Part of a small language model's weights.
Size: 14 layers, 8 heads of 32, vocabulary 8192, 21.5M parameters.
Training: a variant of Adam for these matrices, 4592 steps.
Each number is 500 + 25 x the weight over the matrix's rms, rounded and kept within 0 to 999. Layers, rows and columns count from 0. Numbers have three digits each.

# down: layer 9 MLP down (transposed), 1024x256, rms 0.0927, rows 872-898, columns 0-255
# up: layer 9 MLP up, 1024x256, rms 0.1, rows 873-899, columns 0-255
down872:521492512507512464517520494508555524510483552481496522484516489497494475496493512515471525538519465494488532482531472504521494494491501470489499478546483536483525451482528496510522489488536498507516488471500531512521509436519500515491469496430510470497470458465533520524501523458501482496472517472459533518504511468558480493483512523487479512497523518487507500527466547499534526460534523477469507488525478523506524466552537519477512504501476461506435512480497566505522490464447524533494535510508517486497468485515508462514473525470513475479493528552465464493493487466484505490496515474497481506536498522499508485486519484499477484518487519483484501474476464479525516538507470539494486507465512516521537525501489491509502557493495470484473515516482488471523475521501473
up873:509485494509463513540487472493542493499544521493513517484531456498490483463540524474519544518490511505457487471471479475490529511472505531521500531499490511519495482471513519502508509522437494478520524517497475515492498528467492541516460500498472526527468499483523505531565550494477507474509501491506515492451472539477517541520550496463513502494455514467465510492452513474517496454488521481477529508443470532512524516465517499548496494465503487497563544490502488486537461491456514523512491474528527482536488484534445476507502503493517501511510478534510491519488458484471491496499499516493500508435499466497478483525478475514487509488548449462495483502487472510522486491466557498506481441497567504502443516535469537507452545518518515461496517498447513536502502534523522
down873:469510449549519543520500403488476447486489477515508521514482480472533555499567541488501542475490471509499486510496474451476454524511506525529459510520479490494518474516487506519528491528440547507522506540524480504507483448542466504491530467513504477474473482501488473508471528479495508456522482509492493490480482527541502532528459496530524506526469483480494503452517493475497453481477451493518452504539532507550492477457496502458498503478495457541488520476477505496520497566494516534556508515542472510495504519516472473509499508505524478522508492497473491535472482528511499484546519514542470490538492524487475485500500514519520496502486501508537487496551493480501531479491514504475475475475542538503455520526486480516525513464525448556501478495503517493539481533493466
up874:506491486583535531492489495532533488507467499487481522508513452479522477504472535478512489513482553535475483472547494511472487479490477550506483525482532523525512524468544461494484503470469520517517512525481483513515533462527506496507514496462512494483466469478580525467551513525526499493461513517538503472500508515453470469471529512473547557532547512470507467502489502493502441485531509571473561517507518514496517495514498499512529548529504499499553500483497437521566497469540542505500504513493466458538494501474482518509495527476496454477487528453500480495489510488468493490508501502507499510491494493492489486508517497462518513517549449484497470484511537514520512478452523454496472480449487515515469450514476488516455496479522469473508522524495501523511465527507516
down874:482556430506526538546445514552475461466475502474509528502483517512500446480474502466508523470482474508474487522493512461488506502505500496497473462496448495533542490512488479547488458484539507466516540483515511536517497486499478506475459545514481486528546498478472481479475544485482500438512619506537502478448464504465494516510488520498522493476491501481494459509468473521500464496503530436504487500498489452541470520530523461474501539481461512452512492526519518488519501526531490494497523537502487477505487550501457466478539514471526479499488493475510484500507501486485487474463482523493504470521504510498510489478487477507516524504539477512471497494477469534446484490495518491528492515508498505488508516517486443521486497458493512494474515479493487483487488476490473
up875:496505484503527499515474490506515524497502491485500460497508510521501473499522496500493497491499520520495513489501495510482520496512487503499489511482520501481519504489522499502492467487490492506502492507512493500468512506506507490514477495500501514495480524509529504498502498485505503485505490499504496510479501492492486497496493483497500493469496485477499505497499515492515487488485485515512551502489507498475500501528502492490519489511500508519522484511503515506505499481491510519516515497519527492510501509508495516516491492500492487504509493486485496494513492512479494473494487507492494515489494490520494486503484500498491479502508485486504494501499497490517502488487518484501499474515503489499506499485489493505499488530479516507510507469470500513481488486526501
down875:497515516504506475486502507519499512516494514487507510494501502500502504492511520503486507479514507480493506502525499495529496504516486498504483485491500503507501506503494475510512498491508505507497497491502513470501481505502515498503494482514520494506506505513499487508494508488475478491513507516486511496511502497485503494505493485480512495507490495508515498501501485506493521521504518504489491497487516513493495520486518497482488484502502498481485517506523498495515492486499515491487498514490495473501507515504509508512508520502499475473493488487494490508491486485522513505467503515497491492494496514494511496508496488493506490507478498514496502508521495504512491503525502488500498520487517536488516513511496470494495492507513463500507501498512513506511514474495500
up876:523513473527538499523494510545503491480527465563456505499480465512498496481528500522527487487507520497474521539528507507474489515529476568473508500520536525509473508529519523508470520495541515564483456478482487475473497529483528477517496515508473506501453506501574551547570554494536518509491511442471529507468512495445470506487520484466518471478500503433492491513466563493516527491489524508469499532472507472536534554547499507524491526493536535454474501506476470524533520508444469501526485482517498531480501493533505531511483509528505504533506468518456489496459517411491503500463526512481514502496465506484456486518446509481534510493487474500514507555538477516463490455455520448514486451518508530515482469498480524523483542513499456498544508487474500494513515477512517
down876:502543496471522534476487503483492486499518479526511465506460464466460492535486523480483497458505506537481538518518500507561531496492491486476493448515459540477471504462458465511484442497523488457519506466510516493512509482503560466513555506536503492522516472509543501485443478485535500534510562516536497467525507494452547497505488502551525508471573540497521491493478502449509463450508490466498544504530507517472480475493522530464549520538515506454506455508501497502525520506502478446503493451437514447471471492500451497496451514562484457505486504513512506546512462498527485527530498521468449551484462488575485503492494471507480492488550494508495456460495536525460501449501500453508477499499511491524482464500487540475521500459505502554483564442526492497511542466511478
up877:504499502532509481506499467508483512474521504534491489470508485515511470521520447489502507455485523526492476471512506481454485503507455538503518507496479506482534509517491484483489498504500510549504524475496483516477530477482505478543483502475520559505464525510509503541511518491507474474533485505488520488518475480495468501491501465528505513492546487498498470491468484492503506462449476506498544504474530482506510498512510518480524521452481528514457527519442520501507477475507503535532500521546541482531518483538482490530516460521493484489497498478467498489497522499485501469497505505475509471474477525525495493487505469480532476501495502486496469502479487525481498484490539511520481470521485502514495496494463520525506487494500525467481499472444524518488484480506492
down877:439504513493452499478521528504510552481471489498520472476518492503499540471509521529506501502507520500516497479518470467511485483502533493487489507518523514529509504476494506533495501470460513494481509501524491452500537500525509500506531477532498514492493521495470473501490511539521522505467529514529462484529515525480487476488469476508514513486510504533487536516499508497497506517511489492494505467487493520508526503488490500501484506459532511539502504514497481469499537516489478491497519482465507516505506465500518494499498511514486529510489525508482470501493521495510512517510496497515547524476511511496497512512495451522496503474489480495517510471529489461486502496481464455484514521541521453507538465491480464502498476494472476528499501498499492509491479523531488
up878:508493501513487529493492505501527493518518486483478509460471513515504511484545500492523480528476500524454508522504461517516469534497446484472559530532508537477529525469500493505541465510488533565495465514516513513478523484481487473504470479491529466530538496516497487521452507520477473507545493495475548494513493453481475492462485489491498538487506437481457467502508521507516510476495481523502481490505489496491480518512509514497521449461496502481524514467495498500531482468474490493475469505527522505514510506523483504502516501510439470442496486471480482468502517483465471458495538498506502459512502473515493462543519531507505476555519501518513510498505454481528532483510495507517487449509510556513527490507470511488513470494480464476487485465511529506499465496467467
down878:454487480505488502504498530494522471515472535457515453491540460483527536514502491490512497484506523534481498473502469522484459471528443486482467486516531480479465456493544523500513492473479499437544544488529457501528489504506518472520492528525485495450465477471501540515490500501517534511494487483511475476516528487554473466497461487554504498492481477513503478528492465500530507526562497514485517473482452506464539493513558465493490479497475505479497528508493475499512520513493516485521535482528512500510466508475532491497484468512500506528482523474507522452471537495500505466500526498497482496479468494494478483504518462505483500456499491508454517494501576497503493544535514483473518488506493466493513494544507466522509488521498520479512497493500511504518524541513510
up879:481485460533490494502487511498484505471481509485499517495515522497499498513525517536498474498490501542501501480486500458520504459513489498516509472477518504550492516440516510500465451475497484488446507449538483470491471463488513514449470494491561564502481488534579536484555498467446532464505485518525483502476457473497509524552557509518517499533538425486474426493469466506538459476499476515486529512481549496502552502531498502531499518481487511486500518509520469483525496511492525500513507458540547510453505486472498489517490528495438499495476502480510478509518485486473476503519523450509489457442499529499476480503481501525506482517544404501518501466537461521525525539454441470482537472546458442475507487500487511494492478583486518523531532527502487506538491492493521
down879:541533505483483520498478520512506523500501502496472553466475507483504437486463502455487492511494491529493492514529484507505511479488541466541458455510459531517477466496489499520517497508514496470530563495521479548526523480511497517469515481488438482491458461505486523464435485534463494489477448537549473527505510451468539484481502478511569497465469407560570502503506491514495459520503533466524499513536531492482503542568544497503494498520476446502509552521508498470469480488529549471494493462500498474493464547476521492485550541482507468564509529514510473468502522436458533512539489489503458462506537514502490481494511530536500552459511492507499512491501496500475530523485526511478482568495505506523481531520502488508484518511525526521540431477522505483490521502447518
up880:507520470508513518550508479478521486514495459488495498493555503489448485468527505509493503480526513497551437526468479462537534500474524511538487518467514551499557499524498477423566452444497469499501503500566501509493503509441485511491486508478513506492491569534536479518480458491505549534470471526522511530497474519461453486490513497504518540504470530491522506516456486504526493475507539479524519513478516457497504548509500537497559512510492531500527448484479452548454505536481501507504520458489524485516495516476480512519500518507480472488493475497518472485551496454478527418456501493480500472516472470533467491550496508493545460459494476556521526546518454490502542480452543497490492476484545524485539509452505437496497485501444473505489496518425463512454455479515504
down880:542541497502552488534477475474494511494499516492505532479523552455508483474523496492513507551493528474499486521499460539509479529526575496541492472481472509472516532481544527425486484496480483515486536512479475470479545497437480500471483514475525537487517524479539518545485506500490476521519439473493494456510506454518540450479468493435500517510495499462489511498474464520531498518489530500493507559505538460521509558501457552492493537526497474463465486482511504483490488483466550558428510509483490478477521497479419439516521497453488495529516470524492513507478488484446471490478493493465556475509491495569483450515514535465498477529502495497450519474478490451463472524530515532548516506495497565474477538443526527485484480489554504417488532502470499522516487452497482
up881:509506488506504497498500492512512500493509501505489496487523505503505488489529501503519494484499515511508493499511493499489505500494500503512509520484499504503504503507510505494508480487502497510490489504517491505489499508491488486507501493503501514503488502515512511499498501486490522502508482497501498506482489511495498508511509492493508493486499477497476495506497491490519494488487486501513501507505499499482512517508494497506502499502508494506505500501495493512500511500487490514501491495510499492498489503516485501516508501511505494501504497500493504490507504498495508482477500497494509506496484490520488501504502498494500490486510485488499503507505476502505500483486514488503495492508504504488507488484488495509505495509499492492514512481497506507495504496504491
down881:504503494495498502502499496493499494493499504495504500505502495502504497494492501496503496494501502500501494496499501501500499498499505494512495501491502501499499496502499507497500500501495502506499493500498501504500507494507497498500496500495511500507495502493499504495500504501502505509501505502507500497494494503503500497503506500502508505498495510490505491502497497502493493500502498496505494500502503502508493503497504502503499510498497500499494499500494497493500502500497492499497492506504506486495492505502500501496501487499496497492496502494496498496502504494496500496505499493503504504498494503506498504500506495493499496498503496503496503503490506496503499498500507500493492499500500507502495497504499502506495496503505501503503500503493496500502503500503502
up882:530470500551476509543520507543531517557508485500473508486520431482500459430460464506545477517524580571474497530526487525496515495571511500499501528470473517512560530506501532502502545488405496513457466534560470531466544533462502468521464423531582473546435521540528528501510546526469506523494473493461535517490450436459480452533478544533582556528514505466438462568484465479513468510521457486489525497499542526474542553520493529543483530462476493589509523527528453493538514430501487508513479486529517444482490499480519444538505473481469484465564484447490492479461497443479456496421467515473537508435501475492449469502523446442536518468533452515549495520533477488494399436444558453492503398514551492471522464449432517496465518519499422521519480501506507487472501534484497
down882:534453504584422513526528508568453526560462513553510508513484495477539594504484589527482514528515535500470484499495505511495478523528512511524516553447507501546458466509514500512518564535482486515547478482512470452499528487531491519457563554512469521526547506479528492535468479493515476562481493487489489462533492534521532499530476575472509464533488593497517501581474469521487546518516522520463485483565497537436502462453469480472430466518475500482466548509465532464526501481446483492497533484456488527488428488489531447527513500460482535476508505524530546459491475546506453497501452542484523490499454483472481480531507552473516532514473527540552543512493487532503493484446538496552485483532527525502509500426479499514543553469447453472516492431554478463478524521524479
up883:531510532534486516531538493518530505465527517495453489495537522502533466481511480459502492506525571517469520497513511493507505500498417520522504475437526515491502507478503499485488472483516542562481515507525483533505501505453468478523461471531551476583464538508515484468479478487524533541490478496537536537510500526486508498508523493479491508486498493509443489486512461499483500479478522504526538495479508478489561550488476518489502502461507492492536490511517522538495480474468509511546464523513513515533550482533486456534518499479457489452507473469513478496489489479471483493489501533477490478505498457500490500514508493493540501525477499507465499518486483450497520462496528496562488461507533502488539485499495496493499505511448475485519511488442525517455462483540530
down883:545502526488491466505512447491469521495477513497466526522474517487544547492505520502534514485471493503478487542491494495534505508520481484522510519470481498499509517520487484524512518500525544537507510536539485471494521519494508481480534523504510516485476495521457525485514500488506493475487497486481488470512476517492498446476532480460524482506480507471501471522555467511499507522544503500475472461473508523517473518478467492473517468474521471473529505493509515525495508507520526495475509542452508487499533519512495466536529508498508475445476530506528542504554516496464484531461486502518509474527521520511470523504498473501518486506453543503468514538481499475540475480490504498535470492513478486485473505563537469491511514453539507467506477462458497513491521513517469
up884:499497496504510504499488498520508509506512491519489486483502484519501500480515495510512494494502522518492500488498485496495510496501498505505497505485508498493506503488498494480502482506488513514491488496500481507477501502484490491511488503492502517517484514520508504510504502491506501509507478497503506495487498504488483497510504498496512510484507481488485504515502496484519490489476499507510496500506502502484520507504492502504510507484517505512497478514516497505512507487478503504505491492505511493514503504509488502515515492513492497512514500493489505503512504489485508472494484503495487502498490491496493484499495484494498478501501477496507494500518487493512503485483493490498497488521507508505513481505484505516500506514495493487507504492493500521487501502508496
down884:500498493504511509514496512508503506510509505497494516494496509491509493501506505514507489502499506504497505500510502505502493492509510505487501505495505500502500502499496506498501501495487501500500506488497506505480497498510508509497504488500502510498521494502509502504499500504487505500497500500514500492499498502501499502500508519507503504498507496494496514510496502512498510500489494506501493502492486511495501505499505486506492498499496499506500509501492498497493512495497492507507501509508496512513504504495495505497517493507492512495501499503499507507505504494500497503506509494511504505500499505502511507507502500494514502503498499501504507493509500512489514504499507490496499485509487483511493493503524490491487492503497506490506506508506493503500498507508505
up885:502487525508499467500535463477523499494488484497480484472530464520505492459499500493491475508528530496518520534502482514504514480505472479572540541479497519506548519507497449511538479506512498485486501516528524498529494529440479460492468480534556499558461514510492538520509503464462518482499468456513448455467494488515469504493540428473514581470476508509477475522488471483513486463514521521506549474519548533513502490494489523479569503509498534497540520527529563470551520463452481505488490444535480514559527547476452489567495478476468463454587493503468519451475540434496507503482476465505512522507465504455508475501536498475533492484513456544510483577504474470515468499493474501518452458524541479477487507524480479525482477506495490478498540415473511514496503515521524
down885:494445513516510466469527503499491496476487515502483521484495509506460550491476500540477483502503499471528481479457485504514447539514490472515517589530480482507514495505530531501506505465485527483532463475536503477514477453524471483528508433518500522509514478510530539521547500554519494580500523463547463476512524512528515488458517526506503549486559526517503486510518476486442555504526478509529524525496568500464506530500484506486515504457474472532555520487490514537516466439488480514497524428490531511501508508469521505511466522495457487477511496474498532487444441526518491544553475484443483549457503549444512463479517486531536523543479530526487457503497535473469468500465469492494492446515554499479507526507496478528567515439513515491491510468514478522460517500549497
up886:520477505549562497537489489543515545444500489440503462518519557495494460460554475529517515509474462560522436441502433539582499532571482518538470546426478424468508561516489484429466497490460491528474476483541537543516510519451493398493484476500508493537414510523590567499454482474429530501496457502466465508461483534511504562520479492502514481483489453460503554513432491475495472451438524504456502509511530458477523508483465476490535488523566533536536492416508453574496549534516458595486514443518485501559487547535438514559510481473459478504507507505452531507473497519499522470448493455492421520536516501455456552517420517519516460543561490491552452425563464524469501408515484462580497498537464471497487507478525481531473478527463539492532478491453480536489480540566490
down886:519459542550558457509484527459440504509432504498561491503498506473522501515492414519489501525527483478518461528512513484485490468526527519523417463444513525454501490459461525494487551453506472463519495500504487504535480447538551560523463521488486476541496498478494511532476451495500576516504511533597426441543513524503502491544437494523501538475549507509502473474489496574461461524522506541480474549511484519510521550521448501435538437515487519492533479462495457516525537484492513481585538519449475506429507459527517523460577466481510475530558463600561536542537500472498530499512477534478498528473501500521538454498483481518596487498443513467460507487510565467465547538517418486559513509471509508462520516549476459495426522510498506472505524489468474474484515504462524
up887:525489513520522501520494495533501535503488483522473473494498506520530511483508476517491468500496495488525475516491494478492536490517481518500521510482527487494509529481524499447474494489494511500517486492524475497493488493460485491514504500496507509497492540508504514493525509511488508528503490506518483498474488511486504518513488483513505490486491486478469470516477501489503509491483507493503483521497507514481535505520491502497510491513525521490506501496486512522490511489479503514530485476528509508494497516523499507518506512514509479504506493498495506488505511479480501489464496513495481478490498492518503487478503477506509472491516482496522476506536480484549507469473499487538504489513505497500521489517491501510492504508481468465532513499497495511504517508523510
down887:502503500492504511498497494510507501483519512506518521478481507494503495508504508518499508476490486482491493507486522510523493496476506500489508494501484484494522516499474492501512470487497491483471517509504517503471494487489494499488495514498486478482512506502485485493522486489487502497500511518494487507528531489515514489507490477501501478503486491513486518492487489489501486494517516471505475507498487520486495494501485502512495493506482500506523502500526500496472494491545481467507478496510510521521477503500525498492525509516513506504492490479487486509487541498513503491509516508489490501488503478487504499475514492489532506479509497504517496471484512493489509493508509522495540502513483479535487500501484492520519490493518498521498469514491517497484498496469523
up888:512522471508526509526486486525542514490520514520473488474501515503496473489552477511499480499492519514476495494492511504474510502494476496519507515482494503514511504484505497484485492500500507499479499487509501530485491517486495481501478510499490512497489517504516509540516523493510516503495482480494498503480481492498496500503523484475505500482493466464488509516483505490540494503493498517525535502482513498489512519489501511496500507498499527493491499493515485495510495490482506490508468491534498480525506500529484522513496484512478505471526478497487522488487515460482497478496493507483504527523479492508489493498509487507518487512514486496523484482518497490499491498482503486519499495507496498472509478492476491521477478517516488477519501465457505513473511502520499
down888:486494514512487504506523515484503507488515481520509485503496485492503517528493487507478513490499500497523479504503515526499514486484497506514504492496521508478491516484503497500486493474505487500501498494512507496508504475506509509495494495502524476503495484479494495489491501493520506487500515498500475496497493479497529503498487514516498510515517517511510492496500506525486498508509472494486512487496516504505515505527494499522511511496494504525494523490524495474492533511507494513510513497488502491495506514513498507488506511489497496501490488500510483490506511497512526513514508507495505486519506529510495491509480498497494506514498500518505504489511520497501505485499495482491517505484488492510472519498496521498510487512498506515493485497519479484501495507493496
up889:568519473500495479486499497504534532517485508482498447507517521519470452524530476505522503510463577499523457504470454449504528512547492516519545458441549498451499519507495512469456536507510495522527488520535495467489511510484471515528526512516505563496486522558571493494482506522476454484517473465495528489486477490427441478490514475469499533440538457508446466519478504457507427462508495526490505460516533460470525512507480508522552472461532551493502450524466512500517499475496515497512529455518496420492494476501507493557518521481516464448521469475482483477516471503466515464508505470467462495443502462545530479513514532516524512491528465483494504537500478476486510454500487488488490468506537497490524487470517499502525479516454495515517510493495498570479462479537467
down889:521531527543515535562504469492495507481449501485484458523457482512483508490505521510537546485458465533494492537474465485485543531460515497498492532515465460502476513492473528478485559533498488499496550515456481511466471534440518498495501526460516532507499521522495528485511476530536513420502493506514479476474498514537487523513504488475501526481504504515524550514490532460516498535516582486499496507539519460534514411517500476512492531487441473465545548512461549447487533499469500520469507502481466488529515525479500542474501465487489514541492508523489469483501501528519473489521513515535499500501446468517484529499453468496465506494527455493524529524508481513510507535499492461485510516520537505511478466501503527507521497463509463548494510447464476474502492551511494
up890:514532472538500547531500466505527546500492478488486504494557469523518487478564439514497454508444509522445534525502495446514484475541466537529524482467500486496473521465529496518485481498527491542487467515462501455452536538467474517480438483470494505513495480530492503576516544490533540471517481504507536507492488511489531507531543496497495542485557502527512512499467476489510500468438482525510536471503561538540563499488503530498484466444520562527442448511506527522542514502474545528530521466531504499482540522499439555543485440506471480524504497480476494452530516493516515477511499461493489509514495511547525529499511502472539462552477480482519535458524507509588447515497482473498497491483501538531534439457505549503524492521478527498512485458484503546526456540493487
down890:500525506504439494484498521542542507527529504472503497494523504480474510529495551483520538542471515505495503469548492480525471524498521512518530443495503530480429528494519460505543496496445451509525494516551453529556519469474454494494531501513467540530510503508511522534475456517494513525531451497550494504508511479544470532514518543539492477504577495501522491479525566495518518521514511464485506452473551468468493465495492494461545449506462508487490429428479540507496545509511511460578498458516484488486523480447494507477488479455530477493508503569521535459505433601491445471486507503519501515515472540535533509491474506470588472483496483484479486459550532492497498488484450493547502494470504508466495505459500548458491481533544464522509498498506423489533441504509499
up891:525484533497493472476534527484542568483557516504509469524480526524480458510537466474534497515499498498471513502478472508471541489484511528487486516505500507492487505454526518503543493523497524497491500501490444490521535543494479441482447540517560523564451514497496504472500513491503512496452489530507491508491457516492454528498531513495508518501495480546498496537521506453535526511448495511485526493511472510504524550474490538488478503440470493502496464503505511520518505506472470531507474490521484505539525494528501496509476496494513476519487469509485494504461493446513483450484495522542515502498483448486481478551490511463505517509455488513485519512511456467494481492493511509512454467460480484529511482515489494497478527470495445482498533478498521503513484491519482
down891:497501521509510481492510532446560518467497462508496526469496481512543508451465500476477492462489457529487456475514531532468484473488530517502474535503496518491496497496530496480505505470498524534498514518480554452505517546485459519461517523461540475515494493462504523502501503461473482447513538511482518493510483483517499473563483483519502547480512523483528500462511487501476518474527505480494518533579452543544527536565517529473530509502516521500499493478481487481561537496492515485485516533509496493514521512497510510446532522489485475514473525532511515487521510494473496470484485491518459452511479472500506526541505481548493517547438486487496504509507510404515553487486516545505521461459469524532493498519510486471492489500498466522513488513441474507525510488529475
up892:501546548510546497555491501538534541466498542485454496469510499474488514501501495529538511489534507498452501449488522498458491503469486494470534486476523508531518577463530503495473482500504520547464504476473464516443512470469485441518488520428573484479503511539485482517485510535511512515487506493508534476504495506496502469489506457492470492507556481534462472520460513487497487511480471515503521545508510497504489525501486528545495497463509502504490500571521506486498464487516477478483451560566499514509487502512512543503512452498504511458511474491490518494486502497466514502524516509476526477488456487474500502492526454511513530517510511515514473477539517483524529460416516485513531480568499482525529508477490509522510492505476505504499484457515546503449481528510497
down892:525527457466478480489473429456459496527502459469502489485532494506494538497483480484523520483536503497518532456428520502513516510440500514481558508522523515484561509469496520503466484453476491548495487493518541500457547501497484518496457511480529504466500520516471499515489504529520470527529541509517492498519512485504528497458520538508497540510480480531499551476481511510497479522494472463521495555471474465526494487512498516507522496489448503529501529518479466500500470492512471529510480474511491450505509501487456538471487517427483471524483474471539490497460515480506493457499514526545576499520529514467504527472551529528474498508465511509444424519440526480510491483500512515470517494497500507445491522513508508442493468544562555510541472537542508501467494545480470
up893:477526499540538528514480529513516495474482476528505541465500488518558469508529508539492432463510491540419445487551449501470504494499484513487560508471487507463485485550502478503508503501483530533495493508509498507485513544509463507511513479476482493488525508515508508501504512504562520521503509514514495534495519467493487476526536486548508461482494480481498518540456511508528495465505498513584509506489506464488495486497510481521537520519465457529490504521504481526484527534490447490503488508541552481504475528505495458507499518533483538496507518488496530534502511496497506493491462492460466504499486505520510492530541505490515511501482500476529497505501481516488528460504492480534532511459491508501499520499518501547466488471510495513495503469482515475509472501497486
down893:518492506483494518502495486484491477488499473507485450479518493513519451452433472476497545509490479492539505489545517514526525470531502467523478497498458485501552480510488500506474494456480522508461546493517512510515522465528502534512478493475519511475483490504513502501478507503469502508498565548517472548463464495511515508532518499535535493520492507486515541507513491481505490527474520491489499461494505449474461557489493498521492541515510504513498503471535513482499498491471500471526513493512498507455492573505492486496518491476522536497507418543481516484522508454473570511502489496498461483521523525489537476525447463507479550524435504493515466482525458471501498508482521506492483486522479510512513505509475473490497449506484515544485455531518503447519499500504542
up894:523507522497507500515494469487490494449515462500458498489533509498532518504554478484554517463483548549485467462483507480478504497496488521526471490487507523511485528473520515471508511508545517517497488522498461517488498488469470478543520532479538515457513539496494511470504522512515509495495487480501435509475478511493494496522501507502492500459508454507502494507503512467538458490485485539511525547477542437492493538498512505530504497477485484473538512532480499489518482523482489462513468458506504525494520530515466488484529504522474489506521489499512530484514485518469529487506493477460494454486488510499464495512493450531491491490537504510502464483488466466475509470460509517496534519554512518503542444488483528536513497521503489474515504488479529566491512550510526
down894:490482482525511531500489496532461483516501531512461481526520474525490511519493515492455498496501465460498500518497525512520457484541516524492519468494476503503526494535522500474531521462501535491568498502478496448557485506555515501500467488505540478522476536473495474470480471490521526493496506463473525482511522442552480492491520486522522494500544503536474492472515497502504479506481516475458469523537475515509507512523515503510489484516462492505461504572523528471463497492469524478518518497508500507442471494465489494439474520481461521479488511445557485500499519505488536507488473514504527515487493513492472534518542467510502477530441544529488554534482498499498493499492484498472527530498517482517452476487477486516469529535523534483521502466505492525518521494517537
up895:517468489498502421503525517475508507479519495515476489497534475522536445482513490493488464449480523527453512512503504479494482508487510474505546509468482530526480478517483435507525475501481517537486487502507463537478497535484518443484511500554482509507461478536562531519513501474507549496503452453529559496514520485492440487544464480488561505461507506490498477506464489484495525462490485565449531487478508487462549496533508492510508533509496493477524444535526458520496524521490506536488495532545538508481481524477495463523528491463509453483497509549490480512524503520496529479454543495525492527468487496501461484519462441518473451487514474471528483544512490516511485496487472475488499497502539523472485504469477535498485464519462458502520523475474504495463453513488515
down895:561496457519434491469509475563536544524477484498489504470464497550506488478512483535538492505529500461511507570481499507539484508468486513436501502504495516471463522519529550561515513516529485495466457498520478533488489523497488545538481505482462505514537525525499524463482490507472529499463486484517529489525517506484505473466461517529511482458506536481490470510456486534511475495541433497486475502502510525447522506493517523509506471483504477453508532508491516547509501497493464509506544490516499467513507515517514547474471480516520453516484513484496493557542522529513526495465532484499524543443466481490529515495538529503511474532540521474487517501449481490515514532535459505511507496484529497494514500549527512527486509487523524495489531541521513543439563495447523
up896:529520503550503517520472522526517527505536493478459501470483466498527481459492494474547459516482530508519518508503463451531490506492458521517570498514458532489513490469500486519504464520501515523456473489481495492486499542516545479458479498473494475533525490494495529458526521492484475494459504496499498480503464519495512515473509491480514501507523487500499508517509463524485515463496503525470505520516523500517514549518530499481515497487505513508491511491536496532498522447452477511511489522500499458465499493512454494503532482537452507496511518515508506511540507467492520508441528460494495499471477448492520499538479520507530492443501500497467540477531491482492513481455517480502459504466495516512495459505431513522530490513473497533518488452515511489495474545536497
down896:444467491500488548540525527451499474489488500481553498473534498478478489548522544497502461472483483516507527497479505501501484469529468505527464486510540476480536471512497506469483524503519514519475519523506497471493514521491489515474452513453474507529477526457529507504514506468485521495458482506519534483522529439469524503519507498518520470448566520511513471436490503477509507469502473508500512521530499508546493518463499481523497457437497500576473532521483519506512492509524492524487521520524522561479489491499504482463500519510473491510469490508524484545521501522499518501527518486482503513479459465533492481496503480474521481537514490471542462517538458480525552477515488484500491547482502539489483524470512545496494510454480456535562483541443492485498484519501508
up897:517497454546507463529484503530527526530532512482539465520501523520478457535522444522565498482518531574507490508472487480501477506554457526504454523445566478458489475496494482491498491466500491525524510533496456459506500498509539500482479452518506555512462500535490504499520476491491526452538456490478538518494509500471503468497547496492501506468490483536519459548465489477507458522513469563505562467506496486469557486514503476478509459459542474554524466516489467498515452525487494543534527464486514462505511529507437491565495475513502442447560519519439488447503448505485536467446509521507498519465503484552474470469463532489503459494479495492470457466474477487519511517465510491534483448486477498483480481467514470537528427510467526512521516492493528554481451521512520
down897:481505525513593546530521467486472485528515504451551504527447494454492521581496528500547495515521556501459452477521452524494504451562542504496457468457555502499460525527427516525511456450422445550492500561520485496470521483502495487489515529515532489522525497510536469490490486455507489476547463506455489508474549472494445523545521541513496454509561482446536470485492536467511471526451474529528499466502485543489492463535480488495495583529490509500514531469472501476486530550510538501491469500484496451525523535517542453505495490446473516529526517479492520496477510532515493481497474532510544520529464466499484483522479500512514526470500437485520485535496505493514540557553486493498493492520492496493489510445492447532508463504511492469531503526500532471534510432484504
up898:499502498516499514489511514568526518522548481476469505501483493506547550508496467541535525496463544499511480484543515460458453545527474478492511539486474542510525518510519473518510529493463488501537490508521442528495492461493508466489469476463474497520490492485532533494486534486526453514476463513484520520505498531465485475495463505507500475528480491496470475543529502470513503493485470492503503455473508478464498539519460481503467498479527538511534480529503476582487503450500525493511489471516540457536474529563511457558473480530493460486503518525499495464505548431442484448494485517460520534496501450542518528495484471495482527455567466472471518495530500480539429467432539507511516463468482484494558485475494489529509470487516509473530502506514517484432497523503438
down898:504479514486513489456485501542427512552494542515506507498497524470436482459415520520508528537496511482514521481463554496504532467471501510489475519448510518571520482518506528481536493479477506494484458527467502496512511484544428529514450497497488499524515498497480543533471495498523524530458478478478528503455469462534514513479522532524517561475476512455530526488463518583473501539489505522516470516507500464481534467406496488491531523482527489499525505487458509502534460461489569472488480499488494529485484463455499462479509522545468418530527556461512513498483512483496538520520473482535521507525513532466479474479524515496468440532485517466527490468499595454504471482439483471533456463495528505495525490515447512528462495531545534552543484511498484512516471510503522
up899:518511481512534496493508507529551516483487501549476504503549509506512461417508479539561447480520563500513452503516463482494578534470494530501467482432487486481524526520533504485485508499490501509460458484480505549491535527504521444472490504500446495524473469520548513498546505479471542490498477500486504544463432527477480488532531464499506494471470482435471435551434484492527522460472481511538573549491500523483512533520473494521533526501535494540509459513533509529493520470491485481516411475559485471501445504500523512534533472546479487497486503468476501484526514499505485390451435524473517523504494482534469488565519492471498440499509496494493535540560458527493513452488516489523452451510491518498503454473501498496469509482510518490516534472462493579489535526513479